Each number is 128 + 24 x the weight over its row's rms, rounded and kept within 0 to 255. Layers, rows and columns count from 0. Numbers have three digits each. The size before them is the row's rms in percent of the matrix's.

# layer 2 MLP up, 1024x256, rms 0.044, rows 703-757, columns 0-127
096:106150122092152161120083164118151123151129128097110147110127163110155143125147105130134181141141136098114116103128093108109124131112145105155116161129103094151172104137091127111123130113156081114104124125132139129159067134149129140097147121121101115185147124145136091167132097142135123165154144115133133114135145124117105121078131145171100149123151096139117150149120133165147129098113
089:112138121106167104121128150125117154123156092134119111126147126113143129140083085143142115114136137141120112074148138108106140122122153140147119132146096148169132155100128108140156094143095119114158123116150107154153175102151152150130114139142162059126154117156116109177114108148161083126125134096133132119097161148093155101124144129137152140103136080114126142125133079117126116098119
094:145129110138138159162131153132170154111122145095102143131152190110141124104136073158139163142127124127116117078162148134137110124093153109131152140119103139117061089130125147061155101104158100164107117141104141122124104157119151147104158138139160151066150099096120137104099150124115100127162097132112137106136104145121086179130138133121160093159131142120131084152173129134106133145113
088:163130088093106199113144101120092120157102103113093148124162117101122095132118135115103130139112156167102106142080187148160131116131136148114130139169065130116088082115150136179119131131140143101166164114135117134073117158132148119151135139096127138150128149111163120116101189137081143112151085102120116113108120093084140126094122115121121132134132139125125138159070121157150120105079
098:126133139088087120118141120161128151113144096179154103140151130167138099171113142155094131112128188160151194118129113168129096124148110162118099115110155133181094126137138065132156127140122126143138143110132130110138128136153119106140162119146124178133100124134141102108175170167127168128152121073076107067105131112138152141065147089133126161144100121086114136149112124131122141130130
074:179133124140152190100136139128115104105133132069104085141138087111124103132120110145122154145125164136128172113112137139126095126108154129155084098128152140142142132147114152105127123157134154155111142155122167094113160140134174093089136107129128128138170133146134084193132121124176136121134114136111111119081099113108107109115161116104129105138137139079107147123129154080118134114129
083:143143165130160123126133124075188111136113134127109163118136093151123132148135142088159121130073183112156156122123158132108116111099098112120149213129110178096111138176105126099121087089110121135168131125144122123139126117166121200140146112126115103120127151167106137113132108158111168128150156113138120127114108138132160099142086118100150129098100117142174126138136117136115102103105
102:122122147145099092155143147116096098129130141120086156140111116174161141109163096139125136139131119103129089101132146158111099155114128087127155160072121116136198184124104124154092118121121110158141136103156141153143147100150141173115100130130131128113119147128141125096115141139145160165092136069116135120141129097108124164088114131127126159108164122121115144165135174118148135122130
148:131142158101136099076121107174141139147115112104151119175149134173121136133125139107132130131146111083131116097172165118151122088129127190145145122122138157133105152132112096080098125073178155131113112126087116143128144142148104137139162118133181136076169088084140155111105157118141093153140131139145123107109140180111146095145086144158123164121099106135114111150104141108127109117142
077:102147126108117109178141125136171140158147152069112126145118127149123142144170139130087100152142073115118128086099103196094139107138137150149106157104118110147092132102107100110180144167129144129129137140083149170089181091152139111139135090124103135117143111126140119128153121088109173143106114084142139104121149108108135149108101141147065126137110119152117126146165106126134108103111
086:105104170128113134155098126142125115121091131125096109112146111127141148124081119111141079103170128160139108121165151132103132112126153148133122113126083141126125129149125148123131106113095110127093163123108101119094128127110103123155152131156123124088145133143134093088135140122109129138099110164127138107102148139111086085135060169129123161169170116131106129122144115119093147123110
100:098136164142096121167129156116174099157106138114152124097118111143112146110102132139111162065145122142131134089108155146097124101120122162128120136111132098114142123154127147144123181127128181117146107104116096123129127155112119098125144140182140144143127129103113139125115128108094133092121138124098113145115079135152145130111172115128170131145129127147106119141036109121136192118103
079:131115091152093151104139105142124107133139090131073143105158111113084099127146141112074082109157133129134102132111133156132134178159112091096093143129100169129161121136141083105142132155113172153118130133137136114121134137110122131099119108093143154160104115137097153132119128173119108114138107169125147080145094133143112134111117131085143122147118161083115098141092117130108109084134
091:120158139126084140146100158140166139095132141105091147158111132137156148115139150116103149143117088088135106078109139118140127118114107113099128121163103155152112145124128117142139139086140153109162132102127100132142154123117135112161136105147138105142129164136118133087131098131092139135087116109123155115120147109143149113142119124140162166167121161131153119141124129114104124115139
093:121156115108180086117082135122131132161093145160106171117133162075149121129109093158126145123128107139120131150126154114104097108132126087117107138133149149139131121135142069085162137127132125115112103113132114133111108088156175103116127135101146153125131104132127110085175123126152145139098169106142128123133151097143134120118168124090165094137107114114099144164094174177100124085149
095:141113151141110128131119151154130163151158122090100111182139152127139141149105083140120146131108117153101125122120118186128162130102173150144127134165093108136143112122129080129127145137131129151162101136121150148155141126151123189123122136137169114146152085133141124137123085111145151120090141158133110085142103165102120083151085124133140131123138148118123140139144127162149138113123
097:168122111164128111144160148121127108186102159126132131149162129151124138098141129159129134150092151109099152098128129127112114129121080136135092098117147138143138148162100149136108141111131116083123124106080146140120089101203152148088132130149121146145095183140119080129163128105159086128154166139102144134128120104115125116113082131154153127125112170132120143165125116119151157138091
103:135147117147075138156117134114091147104142123103077104114146117131090130094126093097138090139140129126110133138170114125095101153103108133123132097132147112133163133154118096163120117154114128124102162113140128180144100147147146199097187108124182089168130106134105133166145189100152164134127154176124170090126141111132102104079101128085123131101090092174112088149104094150108111088122
092:156115095107135173125146070140135122122115154106134172107136088145123147169139139138090113096187104131141157111169137113090141150119113137107119091151131144133153155150134141058183116120140130122101146103120140127107165106071140132169103106096126143145156145117119129137104103129160138086166107141129126114120081134109146161136100147104116137188126128111126140156151107101094140133134
082:147160133153117115151113132099099133094138148146127139179135132104157147110121101154105115124133102120108145101105119144129141128129102143104133129107097106154099108163120096147100108158149153112087145130144165117124193140145121138142206129138150184120122103178097128075146111156134105138135126155114162079132117122114175106082139138124111093144131101087126132140135137112114116129140
101:102120126118115158083116119140115079145119134126155137157134137157093152113134145088126135126143082142110123172125131156126111155134145124131118126111184132128092114177160128158132104144133141143115117102100146187131127124123143095161102123138118156102110114139158131109148123132175135112132124176116117166096100122116100120097155106141109097130104131135120118127090160138096129097128
093:159168130142113145142151116122134149113185105143129142093145113128120146127117157124129129121156099155045120118117106106170096106101133143145140107181178128137133121150156150122168143137110164123132119173155146111097184126160097128124133147138132123097147102108145104146128136131136140078122142122134153135119172116143140098090141124115099150124090183118103126108137155088096141122148
104:186093105130130120144120108173118162148144127174099154128143119137126103149146117147098147130127163117137112106118174126104108123094145135113150101142102173104096081133147143125129139147141074163120075118117154134153129160110163163119100114113124098147127122123116124129105128091117111197153113099148108134112111138146118164146109147157077157131127146140131153162131141107094163148134
097:161144163114142153113139110121120122141140109074097119109123100120144153111128116115121131126073113110138100086126093158130148072102131124124096135158094114131114133134094139103158117108189115106183135087167133112162158147107155116093133097121157171128126153174138126116095088134162127133148102150151163097130098135091103138134121139176165130104172129175137107181146139159129098120172
112:143154104150133145132093148154123087172101119094111181131109156182112163124146113141107169105093098122126115147144096102110124134132115122131134097110133123142155086131078128112105109120146121131145131117112132130141116147136154140142157112093124115112106097122093085091123114127111137107135119094175162131107119141191092100107165110116113135172127131146157133163140124118140111083100
104:128111140149138133160140147131099096107125130088121120131158145128131149121113164145170164139141143106128138107109122164142079099136078111146098099135141129093165132147068106145140126102140129186138075116128158093135159126163109110107152106146107123088146147139119110147148097137117155110132077147121089115125127146101159172118164125159110105134129155068110095143103130173101088129135
094:133140119127132170119178127158108123158139125122133133127179088161128111131125129109115147131099158153104107143137101133118143104110100168140093152122166116148134122143134124076190125125128170140135160182154151155105152126104157103095103103117138127131121152161164099101141122175124137157109139078139098110127111115155119107098156113111110139143119131135149158097102105160110125160129
080:149151161096119157146116142146143110126107112077174140133106089139113161143097132157119152121132102083140119140139129153149127119122071139115120164096177134145120134120140101127137122096100126156120146115145108089145117118163128123114123074156098146126128142120113130092148091116140180140124074113131141151127131165121116159126108130145104186068107174131128127149142106145131128101108
083:166078142144129098114136139087102155133074140135135122131127126127137185093106110116122143163114121149142158113117075152150137114152152133143097103127107170121057143140093139115165105141124120166115083146141071173102171120152113121126146093140164091100159192134084137114130159148128129129132093161158129150166107124119128180107170133106098119104134140126153121127124141159111126146115
103:123088167080127120110116093082129134147138144098123087127158125133110190112121105114144147116110152166155096146160119116130155121126149137161141124108123125186109128098082136160145168140112126112112127136098093105124140091096124150161147091187109110143142112138171135110106095118156154129143119111111147144158144110109123150137101111115107130089122137131097111081101131131132137151101
113:129126181152152108130113115124155137128130138120116083127109158091150083148158116128120121106161124164129156081146137128131098136112122085138144145141157124122160168151170158164108087120131128145115132115080111110148131122117094141136126146052141168151104137124131113116092113132079128160170149129121130152135119095094141096142133165100089153130084094125110153098103149151126147175160
096:131105108154097097126176105100182143151117113096126139079135119107077124169168120122110144117117121157080141125118171103155146148089138103113137177131113108145151122174108116118123099109139143154132126127145178126117124130093139113143087106104163158146110144175149147094149126118127125123176149135101124085125133096111151146135117105118140094108114135133125081155099131130148154122137
092:104124167111112129153167077107123146139096136104157136170099182104112168138145129125102154153116133193108191141149127118148163138119098144146125148132164177087127123140099157157100104125135100141136137093116121151133135116136127119131159139188119142115115116117124162165156125132096152152130090141129132121160145126099135158071112107103071144135129149115117133132114149149135131113097
091:141123165117112100121136117108122149108138095155108082100122133148135141156120099131117141112122140146074138143106121181102134128091143169128114158149183144110137160132127137120142105121116137108155111104131144116090160117076155105147108115132126094159135093102146145113102112136109106112144147087094114104107114133124143100116110113151108127137146130059133065128121138154156152118132
099:156083146137121128130127113127160128114140109117137185108114113143161164131160122120112136147140094102105102142105169137133152125103141140119104119086155151114108146156136135109112110132100113091142119112127134111127124129097095165136188101186183128154106126094086143102134163131157124131126132138161170178161138115118180111115092151153126093150169114140089128160161110149125131124163
110:138090149122149128116113114141100102121079089145122163126127128123113141121116201142132147141104147147130158119215146134132107132123125109108180176127112160101102105168137097152142081117136155113147107157118135104083126111141148092116128109135141101142167154121181102130144147145099115089156142135122128111104153141122143141117107111121080158147106123144137075108109133127129140131135
106:120154130090147130107116135125137151104126139144166143128103142176119080132137120117127103134158114162096168112137131127127140160149143168121074105094169131168119110156121127144151089138147138137109108132122122117137103111121150108160114145116124106128109105108111104122126164172154118137130148091103144128087138109123087109176133180118055153131100167128112111133074148153109185130100
125:126115130151157093121119186136113135148126156128110133113132127159126144117137114115120092112117165150095093089133171094117136126139112153144083126126084141102122172132124152166102102127129119139119176113122123143174163150093139146136131174168110110102140126148158121167050129138122123116139106118135133125105129142101121150136135154136132134114160136145113141154104118096112152125077
101:159115148113196128126189122092141139147125118078140169125131118142146154149133091128130138108103123157101126111102143152104124139159099136089108137137160121121108127114123141125152169125138112126100121105105129137090161140151149156121121140125172121157107109115124157100095111106081107151143150073183108140109141105102112100162106135147115151123128149137181132160131097130164174150118
093:115108095111157155105071156101159147119143072119115146125098124126117120121133092128106155126141115132176131100124084117131131099138126132158106120135094113145154140139151134145143131138132095138126098139158140088151138176158125148141120140089191143144148136076168119141157116125126113149146114101113106144143139106110121094182114167156119149142129116132154145118113115128155134122128
109:149135148107151172162145166140117170138141147097118113135153088119095116125134136094117110111137123119146118125119107096166118126110115119181093137085113155124153168132153183171104100123130133101103136111148152147130139135133148130117137137154116141084129123126140096155113130107123126137103125152100158114131116143088173144122155142121131087158120090129087158141155111147119130105112
097:111129134108113100103139088144111103133106107105118160134149134149150170167093134107128104148132120103161136116160123130119096146144135148137110110107114127138167145111119155115095156098126153113111112115112102105106130105204144134088128157153134145146142142089129138168113165113156144160146076107117114147103125156115142147096093136107176164153145090149114136151103138147140117139133
100:086132136119112082182139126104126143150102123113104141096121109142153117125121108162153161083073154147096106140142114116079110100180112148132096142126125143139170079138174117099140076135115126099125127100114129121151125131127090103113131097156135107130135178146125099161119086082149109131107136148120126104124093130178115102106118156142129134134089149110151132119129097162153119115129
086:172133117139118102097112156141135123096137096158110126132124094137132089128135169123140146104109138154144109103117118147151117133087169111156096151125153158181125096138158126134154117153102143116109128130158167140090150146123137159081129098129124092074136119142157116163170065137127139115129117167115123116152123116122153140133107123115170084165181116120093129118088149133139127137121
102:102124142109139116162100124113112107154140144124136136157168132090150156108116120130132154092105141116119109117089151147115145116145109179164150123144096147170143140151164118172136166110108139101133137135155162139133144154120113092137116086194155136142065155132121115145147084143163122142173145127140150159126098141135142119097112147115096138110159129091151154130127120120154095161152
082:139101130099129146135146139097134056155108133150108123154125170081139136091149136109094173140117132116136147115101116147126142145146114133176075133112137124143108150159126121169165149132149162151102129154142114142164131161138133137119109158094151167163125107151132163111138111127132101185093126107160109170137125141104119094168111169149129128125110174092089143096151080139123138109132
111:109146125124125161089130107147134131159177145145109132107135105112096163136121129153090136115105133132124134117093159107157124095151121098132152137129152159140108114154128177156140102147148055052115132124122103110132139146141093146129157106151139086156097106173113141127129114094157168114144095129140101150140110205105125145074133159087192127103084142101101138090132124138150152157148
099:151130120156137140094109121127184122112094092129140151155158167131152078137119094119114112132182118114174143123092119115142168122152126117115131101145116150175145146123136116105142111106145159140130156127099141109147173092136131174123147127127147085128128133096122130144126119126107111094150083127136149133132127142140106139124120080162064128129133107123131133142131094157192097152124
088:144081136106118135107135142143087107113114159111137162141122114106150137151125127066119158109131138184087119131127141130082128095161144146144137137100179159115078136162141106149173100174148125123128119131120148160147119114124152143119111104115129117146137096141170114161121174133126173112116144093121121105113144109093168076102091150115107105150125135134137148124092131103149147128124
107:128121159152119144112100151135131121143131131162104100089152138110162126164119138150124128124126111153115120154137164112137098115172129137147130135100178139106153168157100140156164148155110119144129143101110126116115155123140103134091115133126132131105099082157147096114139091126123107126099114064136125137146098157098186178154138144113118120115151099137092159105123087116142131135129
114:171147151147121059101120147109152132141132146141112114094129109146158124102109130147099077110072104124101129103123163141153084134123082113139135112178154076060104085165112093131126092131111122117069100110124122130096161149102192143111129081132133187097148092129177131074117150106147113143108123160104118143128158153129074147121138153145137131146127125099114119154112160113112110132145
082:130095093068114160143126132135106095105146119075078169110124138083137150103143110111121158101158124131120160128114158166127079134155115090152140132121172098128136157144125121102147127153143160131108149089109136148131108146176164098142135108143088089159109130100145107074153150148130134168135142146099141130131120121155143142118101082168119151111160125117176116132117136134091133101166
094:095117124073116130079141146121124127167107111098130106127145094139126102151143116168133108146154134164084138113118132136118104121082140157131077146118122149135113114126152123131166174105162152141121156093089180125102117093101153115144153136157137163104128101155156139131139143133108140123128111136073149109117162161090106167130135166112131172116148119149097150134089133108124119148155
109:108162131122141158127149136110116096159187092134078160169108110148161116099149135061104184117122100142090141122139082119132127128121144149146089102130106113143162153104120132137161123123147194129117114133137161115160201131106142139147111110125136105095103107154156098152150122113155081120142094128134156171129121134100140148133136150162119097112117125141137162139107111118095124108069
096:112131171126148076132127141090142139148150119135130115129069145125101152146157087141123135134137131126139130124115144084090096116176155129130141121148101128123122094101112125114163114154091121137152105150124147097155168122123128132092139102088143115119156117130131152096047136089112134150123130147145133078138122145149148143109145095133129137175091100130117108135127148159135154173102
# layer 2 MLP down (transposed), 1024x256, rms 0.044, rows 703-756, columns 0-127
098:149112144140161093089144104133150084110147141135137123135136123109133151117110191083125123121142137111143141136137127115166154167104117115104141140112128160099087139148113164150130156129104170141122086086156115107113119121115097116134121132135107133107116107123123124087122106134129097104120102149118075135159133141147119084123139106133159124118087152152126158126135118107145143182127
092:144133089098074169131120118134153122133111132116116137158146105186126144106138141121141133131162132108099163150162095127101151120106086104114148120124147085113116113184144159141150138123139167131130103122132137130097103155128120139144172125107082208119106121096121136087112131097093179123109102132102136106160137130146149128077134133128090132128101179164156094115139161130151136133112
094:101147156167134130110098160126154116099093132110149150098141128149111105110116176134085144111107111142118148150133179082132170125105170139150160138105127125139112142136122140124160141175106131124100173123109140142133116112112115106117105141109126123167108131147142133102157119109162095125099176114117137120125125153150176136139155116146129122128095134133137126090060105148145119139115
098:108153134152166113160124161122131127085151159152145111117073126137136151159151146098132091119134108114143118115163086146129108128120119120144122091067193125101150182132123126103148104126137085114115097110126128124176161123174122149124118085143145152127124123138061113096127105141150118163121105121118138122146128136169119128139130105132130125149152114131107139090131125118111152167134
101:139159165106134151135110170155173148099124112124155154128093106118145140169154113117124115149115084108130133117116175137137121131126142151134112164109103106135120121099125147147160102114146080129137137152145137107110151141136138094132169120146142165103157095115143117085128141136164134160096103151087103078133180095152108136162104159121129137109139114161096134099070149164123149159141
072:105111088147119040096147151121135132124143129137152146118147142131146133105123146148128147105115119127116112100146144136130124145126125136109157149141120152189137127096108151128138145106142122145124098107163158169137133101125121095131131120130144107103081136196178142102124115109118133145087132131125108098113153151100153120079119112148086148106078160119146151129103075148146138102101
090:121107117159127087082180161115130098103164133108101115149109103107118108137144121104111088074108137139142129126110130136110145112164172128139155149173108176129095129142113138088153100151132136139132130138133162153140128177129098128180106137168117129130140094140115124129127165138135142127117134102162155136114108132114134095155089132097133131142141116081138152103148125150089122136120
103:145116124105109099170121107135078144115141151104106116144133102151138141167151103100121110135134138132127113149125131108132127168106131098144101139123104168162128130122080130155148167181116134130126112125125134121122123141156084141137119149161162131108146173125158094105123098158121124168102120114129120177112092085117103094172164067122117088112096166113096121104083112137158145111136
141:113128132121122112129151132138158180150146124136111152161114095104129130148148136157122088094113146117155139135168107152120116100155171158139143149105078131136155126082171119146153145107116116112155115113188115130153135101108113158108170120127118113069173058151155123129131138138119134156156088122129146136161103161160106114170120136106126115164070121163098129081139114126140123117098
101:101163148155113159098136095120119128144190139131124110121092113096095134164112135120090103132148141131112129143176175131107113126096175109147105087099120161131152158123110148127122100110106145133147101145110110114115137113125137163142167157100115153132130153108132109121100147131156166156103139133146125120144101118115164115124140144121120134166168111145150145097121140078109081113085
086:117086111121117099170102161156160090150146148086148134110091144162132145130112099128111126163125119144104118117108128158137141113135141118133104097134165113172099165156087093135136104099106145137140121095163149158144114153155088105057096098105172124130134150111142169086131085150116131142110078142134111093131082133117145147098146136144102149137138124187131099136100116099125130126124
093:090138130116121101132109167129134081102119120133099088121152141144117134110156132119131159122171113099099143112143159157140136115127080136143114165124160140073136089151105111111155115116165112077147135137112148101155139135146181142135096149138166126133133117119133152135172093115120129107143165128069078093111145090117133128103151099113112139074142120092096127143188115130118113096139
077:159117155099125096131123163128135172101104135088172131135119100146138128121105151133148101175150150126164153104141151121106112103154152180131134101124149117106118147152141141129125162143120129135161137155123124123142133117158116130115154170107108149125142100146166124096144095103123169092118136068121119131139128123109131140138127132180129120083124127172132154087130094116136154139094
086:123129127107131080104123113084080193170119134100157104122136117122115108121087114109131126107161098139115140117116092177152127119098151170147102161136147126151153128149099126104121147157144097160099138144099177103136102147122098130080102091074135145124116199116169111102128105123158105115139149135161128153154113154138138152137141131111088080112157116101140157121131144093133133103117
100:134118143131124130131133142089117129136118112142124130159095074087130128134134123130114129154124085102162103144109164111092105103135150109145126155107127091111156182103073088122096115101161103139095113138180143099136110090158159099127129106117123120124135163082148135101140146100169153141121088133123160130164121129142152163126157088166114132123103116149092153100112155183165136150125
098:072112095139114124090143121159143170156164058094101126123161154157128155094133114156119147139129136124141126188126126155156120136057165152135131125104151084087100103128119116112116093137129143125148102152151112137159109115113119122135140149077112151161089128136132121062160127138120164145098082149099147087139093145110131163099129121110114100123159124092122120133088118127157151157129
102:130096110095116150143121136121124152117122145132154099154128167123112132150149119116101139105125142127180099130133136107112147145131153120126117127094073131084128142162139112112114154131056122139165121127177095102115144133141114110133197076130128172104157166092107121110112121119084152101143070157088150125094117174104118132164137140129148146117122129125137097102126142110138073123107
100:096128077094182153103163147147128138082107152176130098166120124129111107092118135140136124120120132112134145171121129147110147149136149126144149101127125142140112110114092147145144168103132124111180094111122115122147160115119128108125145152134101108147162088170163088104096125115126118143063156164143133148099123092129112146143147125144104114156164143151190069095139123116148148115118
105:150106104166101186136120089129132132138141159124086157142165103164086118178090159127091102111160162149104109129119091140129137125140127124094163124182121155125150164131132134139123176113147153166163155130143104113142114128130126144115076147137093131136084155121117118147117160119125129081145079114126159127153092180128139087144080127119077118137154127112103143146106104118116108117128
087:140118127107144153111166121149111147150157081162144142107156154139185186140112125131134115116109120142109094125125164121172146157131117140092121149115155126124128142105128115126172134123149140124165114146103130132076118062142143115129105110098128125133148118128143132119122135135128127121083163101097091149108158144156118142108153128117086104123111188121111123096084111118101115154121
104:154126143149123110134109135153133113120118119149095145107139121181104088106131121136139120139156136118142123115186113138122127079136129148102152123153110100124173138105121096121120104144158166123153117124133124094160133133129115137131156137107152100153131090119128138124131169137086156112145104120134145093166129098122155117127126156121139108129164119164156124139145121107120117157149
084:123135101061135120144085140099142075118111102157120130119127121132139089128133120134116098125104126126197099160123138140096150133153106122119094152113107134109133170148102122102103118085098125130106159112146102131154073134117154108126084101093107162140103117155146123089148124138099116148126083146188118123101105116105145125126115130139130096143136108116113098111113094129109091133085
098:083145128145142143094105118116126117140138142152151097163165114153117104115096185122171115122127093107119138157113084099121172163162115110160118171121095116134159153116136135154129099122112134123133164145149129113166083099131078087154124154134143123109145116113154133125164122145123130070092152129082165101100147102086133091162119149124169097077125120100098115126130132114123121087133
104:119173139156107147081115139131164079160093105135104096106122122114140151140099095116148116143140125127128135086127160144148114131186118159113099166122129101092096169113135139113124084122090151138114108152144115087188136069142096152111138139096113119177149105120141149130136140150139121119112104108138142110124133074166161137137125137134126149131106166155131157102185115100110145115096
115:138143149108124098130122144164122134108168113157117111160132111125140140108078154124138138111096136120164112158196150120122093083112124108104109132149147112117076107175118143117106154129152150139134127127120107139151165110115122144093122122147163127138112119140109076137102129099151145140114113155111138098104127102151069148106131135138122108147138124110096139131138105119161130112130
099:161118145124127120179145125145089174151140132111122118123148184114114137137104127133152108134116148132126126166139104107121095115115135105110145115184079124099134138144083149152113152103106124154152078119125166082114097126130103122147128111103128154082156097126116164155141122142102139105150134090101098126167144158134122083140107092140143093125144171100125107108139127139164073130131
084:108123115127103143130126166134109128104145128117150098143086166099157154112141141106133117165136088091169105066119105145136171127126158094117136109108141092150113122145149137167135129115095080098124118132161106108106134122143116133140149181130141151114127165096104124128139165092110138142139085128146064103149101135124095101155086094119138147115144131158141138132185118105156114140106
080:120108143130112109110159133141139130115124146170132119133099097111114132123076071125099161144071104141115130129108166127088158157122155162110123163113104151125098110102128156153117129107156147172118135116145071135117152100156134141124159143180142167147129142129133133143152143141140104114132140095140143150120095128122128127175110133129166083137142154100114153113136137118118156171096
094:101149104109106132178143119106092129099146073124130125130111147134119094135109168097137081095152130158168092135127148098152129133136169158121144127105105082093163117120122102158116125116144147090129141120102094133120106147132153150148093131098055133145155128129115109160146175149136173134132114114110094121103121121115138099158137117150097115103159153175126157101109059108126107114188
101:172113128129145120148152174120142123148123153115128100077134105142154167135113153122066115126112114119176149107139120116132143149118126100134144115155171141196124148109077101109170153113172141118118148158142133153121137084118119160115088081131086143103120097130124129099113128129153110100139082123154150122135154095122120081116139094127096107155081158116106136148104141141161140118161
109:118096132144104160125126144126109158156148167142120092127089119098114143143124126142130135108178119123147107134119126148167100123147117152134110134133157125160134128162130155177064103101081156129143103109083129087138127125128146146162134120119125143131111117129095112104093148126119098108126120108159145143124114149176121114101105175120152106146105133102186177162142140152163119094081
108:147126096127126147137125088103140157132092130188154099101151142111124144104157130151140141157178127119090108133122108123105128127110148135131126115129120070135154110151109158131134103126147164146106143132169088165116116149133090137129091110128140116146135115163125134094143120170133158106166063140112136144136115106130074135123134103110166092156118124125107124117080172135176155077124
093:137132165120173085174161105117161115138107132120134123131123083144132135102147122121110159113123145156176157156162145120154115171144121147098122151136123105128161109115150159091116123091116134089164122117107118134090162118167129085095116128132142118149110113132155157149102113132147110074123155128136127177135107082095124171113135133176111126143093135096120177074143125093112133137154
098:176117119114116124123107150118133125115142108108111124135091139132131120122123177115121136121119106135137136131114130156105134100136144137121122182149108115129092137158110149169127132118098111147139094121106128117089153139149108089099151161144184106134144153131148111104122149133150113147197145114125127114148159124158145150082143117125153123127153119141142131144147159086107185167086
090:106120141132121113118102114131089087154125106152133106150153128188101112098137098134113174119109150152113148129152096126081125144156106115122149140161117138161120140106143138151158140149172137164140118146116140134145115105138185095120115154079121121108140141136162135155143097159105131133154114131095151086087117130135092135112169171143158122100127100087129145139135099113129114147082
112:131151145138120061112142096093162131166105148110124124128179079143114105143104130107095096103109148124098121118146114126104097099126120120145157087171113141144134122109143102142137145115114123139139161080095119117104073171144092132151129134130113123134122096153086133098102107141110151177124076144142159105101139136101148094148105155110112142150094138149135133118126117126123125092168
108:159141181135096140119149137106116109110092113116146114133131120118156105144144131129109138116113112134128131148158160154123103109151108127150112116120128111137074144122135061111117149128154134099119182096124152145127132056152122153100173150096162144136138112107147109164088142122123125111097122130161114168158144087136158121101117142116125166159163106163089127152149128139141147179123
126:187117159082121171097100139162097121106139143116135097131114145159134097104090170120125183074139138127120160140147115143131171159120154123141083084108148123121074154128138074121072134158142120162101172100144135133140120157143130094157147193136131148130141169095104153113153125109121119127135120126108121121110119110128085145116150133144122119158137138166115125181124093152141113132123
102:136158147122117115154123126134143130138171093116109101163100108156108126129118158114132059135122108164168098141144177143170150115132104155133151090124118080128118098114108089128105133136105136111101100170156095130117118150098121144145154118138165121136135107136158131154089146135173130147144116160118159139157118127094124126160120110121119126131145154119107128129139112117079128150127
089:110106105157141126131117125128124129129141104126133084122150171134100130125119129148140123141150160093132150121129145132143108117125138157146107142080150176141114125146129132134110107134141111156133130142097082121118165104107139101126138117167095132120104137158084123135124121134156141089136105153159083102110133134155127093094165122104118134089119181122142097095127107156104095105163
098:151102132077140142114128120158125136112141136149161117156171116160101117154117151100110147095130135130173167111152087140130125078127138129122114129121112178111124126137108171114093112124137091135135128099148138122091155149104123076156147122116128102163143110151158146103138167168103119133143117134119102141132114088113103158135144114128178101131131078129109143122151124144140108109096
101:153122131144098145125175179120156113080123109137145130117144121123119080154186142158143165096126146141112111151112149077082136107160112114153125102139101088123145114153141068145152165146124147163130129137124101147151138121075140128154137105108107124121117113155123118089115138134155100093159147150154132099098136122140134128153150140129086106079120155105097116095139128117109157114108
095:132167103105148117113102126120149145125134133092132142097130130112159162129141126136126111085125129175097114161174122101138111128097100186141134153148160121099137106151182111147123126149143150142135169141147130198130111127153098105098153095154090124152139148118139104154127108122121163124109137181114121127156120114175142136125130131170133164126133156139161104104093121147133109111129
095:131142134150107127171147177122154092114149127120161112140134119136101141106098068142168118138106116097079111129127153114099124155121137151092149133147112129133155151137114113160134110111121139150144112186108116146111121163158137168117147146109078184123123125150076156143117127149125132151090138106144109166151135090162114109136076131124149130112160124150133172106118086131104109109146
097:153097158128101148127144132117100136113139122149120157126130135110140142157142094143116085145149154177127146104136169138128136101139115115120135105111149065136118139113166122112152086125136088184129142102136155118106137134150111138121154120099112121124122112125118174100098132137113134111122143114125105131142090140135099160123118099087115143140091158125098131094147110146124141086105
099:131136141102106156126125113109163089164180155166125140127154167135141140158162148100134141156112140094114154096105127086136145165129096107131138143137107125122099137109128117167147115141153169155145106169133101151119149110154130108073117144103144148106101164160156111136160140148142102134137073142096114142126115120131123105147138148139097118139110130092115128124160110129158116092107
108:140083141092170098175160091148158103096134134102140143163194110159092127150149171115112113134132115123159117107167124103113112155144082134159127166099143118099138118149097170069139153146135128155116132088112174106124147129123118140098145122086143093126100167135136107140129126099142082110144132138104092137154162100132136086161145142136127134151149140103115101165165156127156133116094
092:121127136116148144167126128105113120137131136094146107147128126117137173132125127152161159125116113173113159158123108114107068136132132143092127117113092142112121104158124212150147129132147097115124108111111121131103090139128111089126089179142102146152108136141122140157125123107141147117148130129133151128090160153135131140133165145092168113100096155117051100149144107106125096155142
098:100110146100173115102144112126111116147135149096142163106107131119114139170167107115180140103135113151108087130093170120139129107138158173139120125120150165109099114160142116115175111151150126170119071105138109141119132086141138085105118149130121123125088112131135115111126145164148176141089070130110133126111139097115157099099121125123127134128121117132188165091113130116176163123108
107:137128118130119139182133152132096167151171097163117125134153097112158088127113121105117123156133100130123173128156124100136144177126088114119116140117157088144091117130116114151149119182104116106130153127140185164071130163144087103101101125103111126181149103126151137115158151137111133157127151110129142152139140118162146126104157128119113122159141149181101099130148126117137166114131
113:154170139112109082076116097108125133180130107124107136123115140155155097125121122137118088077095117134124125147143149135179123116115070124123150143156142076078114118101171116107127123155112176104104121131131133107106144151094147166094123074172149148102122108160131133081125127108121102113127123112153159152182155166184108142121167128144162139158103172138092106121087158097091151129131
098:118111141106168181133139136161141112144140099107095132103157125141146156180082087086129113146166126144096156125131146135149138141184104089165143089086142114167122092123118116117146128126143131144140135139136116127133123145150131119160109112084097112122143145102150126131193133125139111166106128146085120097150101116147107164124149116126090120111136181108180111123107116138107153189135
090:116127129114127113123119096125106110132104126090100111123124160120109113129131161147154136099156142107086160180128157120102091115138116140121107140109113125134063151126130146187111116097147114142111113167146180142104157109127165145122128133141119163130126141085170120138108112086132103094114140098096155148120160112102091154130103157143158073131126103140104132143104156123125081140135
111:161095136136148151152088122104127112161176137166138152143114132174095137110138108127111135109176158118135126133162100134140123070136107126154172103111129156112112101146132114119110148117124168140094115133105124093108135092141154111131116138113109127109108110123112096141104168115125116056157129137115125182126098191091122128158146130135141113084085135123104110142145108120138114097101